Weights of a small GPT-style language model, trained from scratch on English Wikipedia.
Architecture: RMSNorm before each block, normalized queries and keys, some layers without attention, shifted keys, value embeddings, hashed n-gram embeddings, short convolutions, skips across layers.
Training: a variant of Adam for these matrices, 4825 steps.
Each number is 500 + 25 x the weight over its row's rms, rounded and kept within 0 to 999. Layers, rows and columns count from 0. Numbers have three digits each. The size before them is the row's rms in percent of the matrix's.

# layer 9 MLP up, 512x128, rms 0.0595, rows 440-450, columns 0-127
104:470497519491494463520465505534496462452511507489511514459470482489490454528478506497486466507517486526498516462504462472510495500445528504461520524475478529473499499503509488559512514495440506464521502474530529493472496482491552526505450510475478472512511508509549506514512480491527524477486493498540509504525570504522509488473466453512526472527470518534500485485481477497487547482504
100:506490510497486525510514515516495499490517488501408525520503479469454486504474507505547495457504529484497478482480458498451482514478505517443485513469477474513533473521515515495520539507465478527528480526469459460504546521492480519496475515478502486515471517520505461477543491507483498508482501426528493540489520474471503480513515492487515460457462462494514476522490499528492503467513
093:523490522475490495522472500508495545487462482502466499483513485488457467536482514480496504482521491526499464485500516488470496490465482486509462532507490558506497536495481490503545495490519517466484489514474442492476580477489551502529486492510498480464476543508478515481481501523513509520488472440515467475509494472538508477511460459504495515556509464457503544526530479488516523514493
097:441493514481495493482489511522508547489519498505499498563521512469477499476481479500476484518517441511516476529527463497510473486476485499500505524471523536477531503449510473541512477471476506471549486517486483509476502518534448474515463498526534481509529528488500476471497476494477503529528498497540501523470478462480495495482481477505488489475503567485524523471470486484476510428472
100:485470500494485517479478515490529504472483510508503512539503515487480515476498459535545491505510483501549543494527500490440503492502473461512474518464528506507527471508456503478491492515519474489489502508540500492486554537479528497481446546478497548498510505549541495516507519542515551512473502511460482502522481503536541509488472456501466490485507476452496516457470491498511488507442
105:490506470517492494510470478504510512474509511512515488490462531496507460492536478552509491515518522431502520549473517488494485480468495508500501437466528532553487518528500542447530523508455448485496474500490504531487512496524523518530505519506478490498465537469517498553472498538471511479480514482479470501470488513438506506474492529511495485493490468486509522517515434498496505471493
100:491488490468491499488480508495505529480494479552505474434495500542500487512475569550529466494506504514520501503498521490517477514445511504460491510552492525503519498532505495501487506557539526527488517496498499500460507443527526501529442489506516496525527460523483545515496520495526520470522488496509506520517521485498545548546504487500490507550469496485500537485486499482510495446525
087:503508512454519508529525482517500533479494501469519509564490473533530518465507498518517531510473500518528519474520492470559529506493511463503520511493457496498485497490502496458509486528494529474502490554493500501517554499551449536484483511508539503466500477475481500460525514506517499465499504528502493490443508515436516545482533507556492520540516492532484541489536493489509481508502
086:498500507500458472515530507537477501529535520469529474548501492509482534529440456501456472488460512515495497525488490495516483489471493514494519448477486464523492495450518472482514509493529492499499502458534501485492479529511478484507483487511516479493541520530522523467520490487516519514499546482527534523496484486511537542507463503555506492433465545509498512478516526522561515510489
096:475517436522452456513508510533486466475547482490493552531517494512520494502475503543470483452530545533515487504489508492476457513473513487482498529500523561491495502475499487484519511464488514524496524525496517458487495508540513507489492493500483503520501522488492449462479462490448489488511514486532509535487509512491544470468503524459508459541529502520477535494555509500476509521500
100:502502460505485490511453503520478524519525483473498493487490524529505527504528522520495428477534499475508485526476469512500483509508503499456515461489453499503478505500530476492557500468501509466495460546483489477479507527515470552529508451511525497530484499535518502493496490506464468518536506496524498503505550493466536501497545502448496527443525512536548492518537483475484527494475
# layer 9 MLP down (transposed), 512x128, rms 0.0594, rows 440-450, columns 0-127
103:512470484548547494536539508492470494493440525514517546484492522528494491502476488509493491516493492518530488501495521524507559479498531503500518491515490515481487487554486535516518518506534480472513492524496504443474497499523509544481495530497450525516497501513476502478480436520510477511475506479495557530494482518501503501531521486502446471464479470527482463459480506531472538473452
100:524474492486546459461532442517495516497503471448519482558510453504519507472515530487496488509540539527474513478503517530492506476486439524501521488545500477535503490512516457450506486510501489465509500509470486453511477494486447504513507494481514537512512529519512524442486498493506471519486509481497503489458497483490462518531519487487503474472487522488547499463513489508529545501535
097:500513507502513489483529480486525523533510551485552507540522482516520519465493499494509507534527520510530541487510467470510489440549486525464543498514490456548542506537496509502488484487485496514495560499498451494489478537522464491485509511492502481528476527525506486487508515515497470504502503536497480505503533561512512514523553538520517483481501514554487500436484514478537512495495
094:528511451471544488528483456468495518456505479507497505471454488505520491547523524499510508483478494506472506512519520494517528520541449502507536523510518493506461481518484532519500502496493514521490548489473496521531515497494527488486505476498453493525535437453508497505517495512512535489511504491530517482501526509503538535467500477520486474453490482509546520508535465495575458543481
100:485482519528539509472505529459521510452506488491497513485491492491512503526512543519482539496467469477500498488499491495519538426499515510514534513524502514534474491509503524479542468490505533515521530490500502492511505508510497421485502485558466497489492488502487482547505509489437494517476456499484499528523530525478492510528568532526456481539515458493490459503528532493503490527489
103:469534511488518489494485545456483507523498429516469533490523536500488484464477490504533474540539504510505537516526477536532494496508495501524510478465524491507521459506490486512447491509481495472514486492516486478484519507554493546501507469567498485504473503521500486503456501478490512527499523533478492517485456488501487526493509545510521501488462554493464463520496483542487481438508
106:511499487517486532495509521515508551488505526553520571510568471510481509518530488490515506572526502478489531524531489498574519516527486537495486505519470521525497508509504462523477464507518528484487496504509466492492513503497516528491453473514519513534505506479505505526527503529506477557468475479499515525528486498495515506486524532479484446497507506466517506479499550539501481544502
090:506514486511465491496532509460500425472485514520515530485460512528505523493479511481522480481501507500536499502501491525477475466526507501537529525506500544472530501518451505454534479466528478463497521483485491526499502513482499478501450502498492492529484521422523454533523528483521498468519517463511447541478561475527505485505508537490497498478510474487503490511476472523537517533498
088:474492499522549505470501476473519471499484503478525520526496506492498553516475526456500543516507482526510499514493506517521509432510492442480495453514492491492544490518470491504518477474496504477509558529506494476487496501483490474461507536496508519514483522497445509487454480502526492498494517562433540485471504524512477513515555483500505536507489512457526508522500511534496439506489
093:530538550503509558532479482488481552518462472516511511494481475547483489526493457503451510476508490498485521492479502489510482500539509496489534466474516495434439481490520544536501488508507509516522498434505513509482527512519509477493477509494515470517511528534470506512513506471462480511498498521463542477481463483469486488475494485532466504524453514503495538537482514488468490483529
106:510512497506502538512486516482494547489520495507474483488490521545558478549526501549465514475520514454528503469496478487478528536467512494481475507479489469519508507543465500507512525476489471504521526478466469485522490503473532552518549518501465483463512516555488496519478505533506533461529477504466453485514461494514510542531514482522516522510514499501480520531520521533494459518536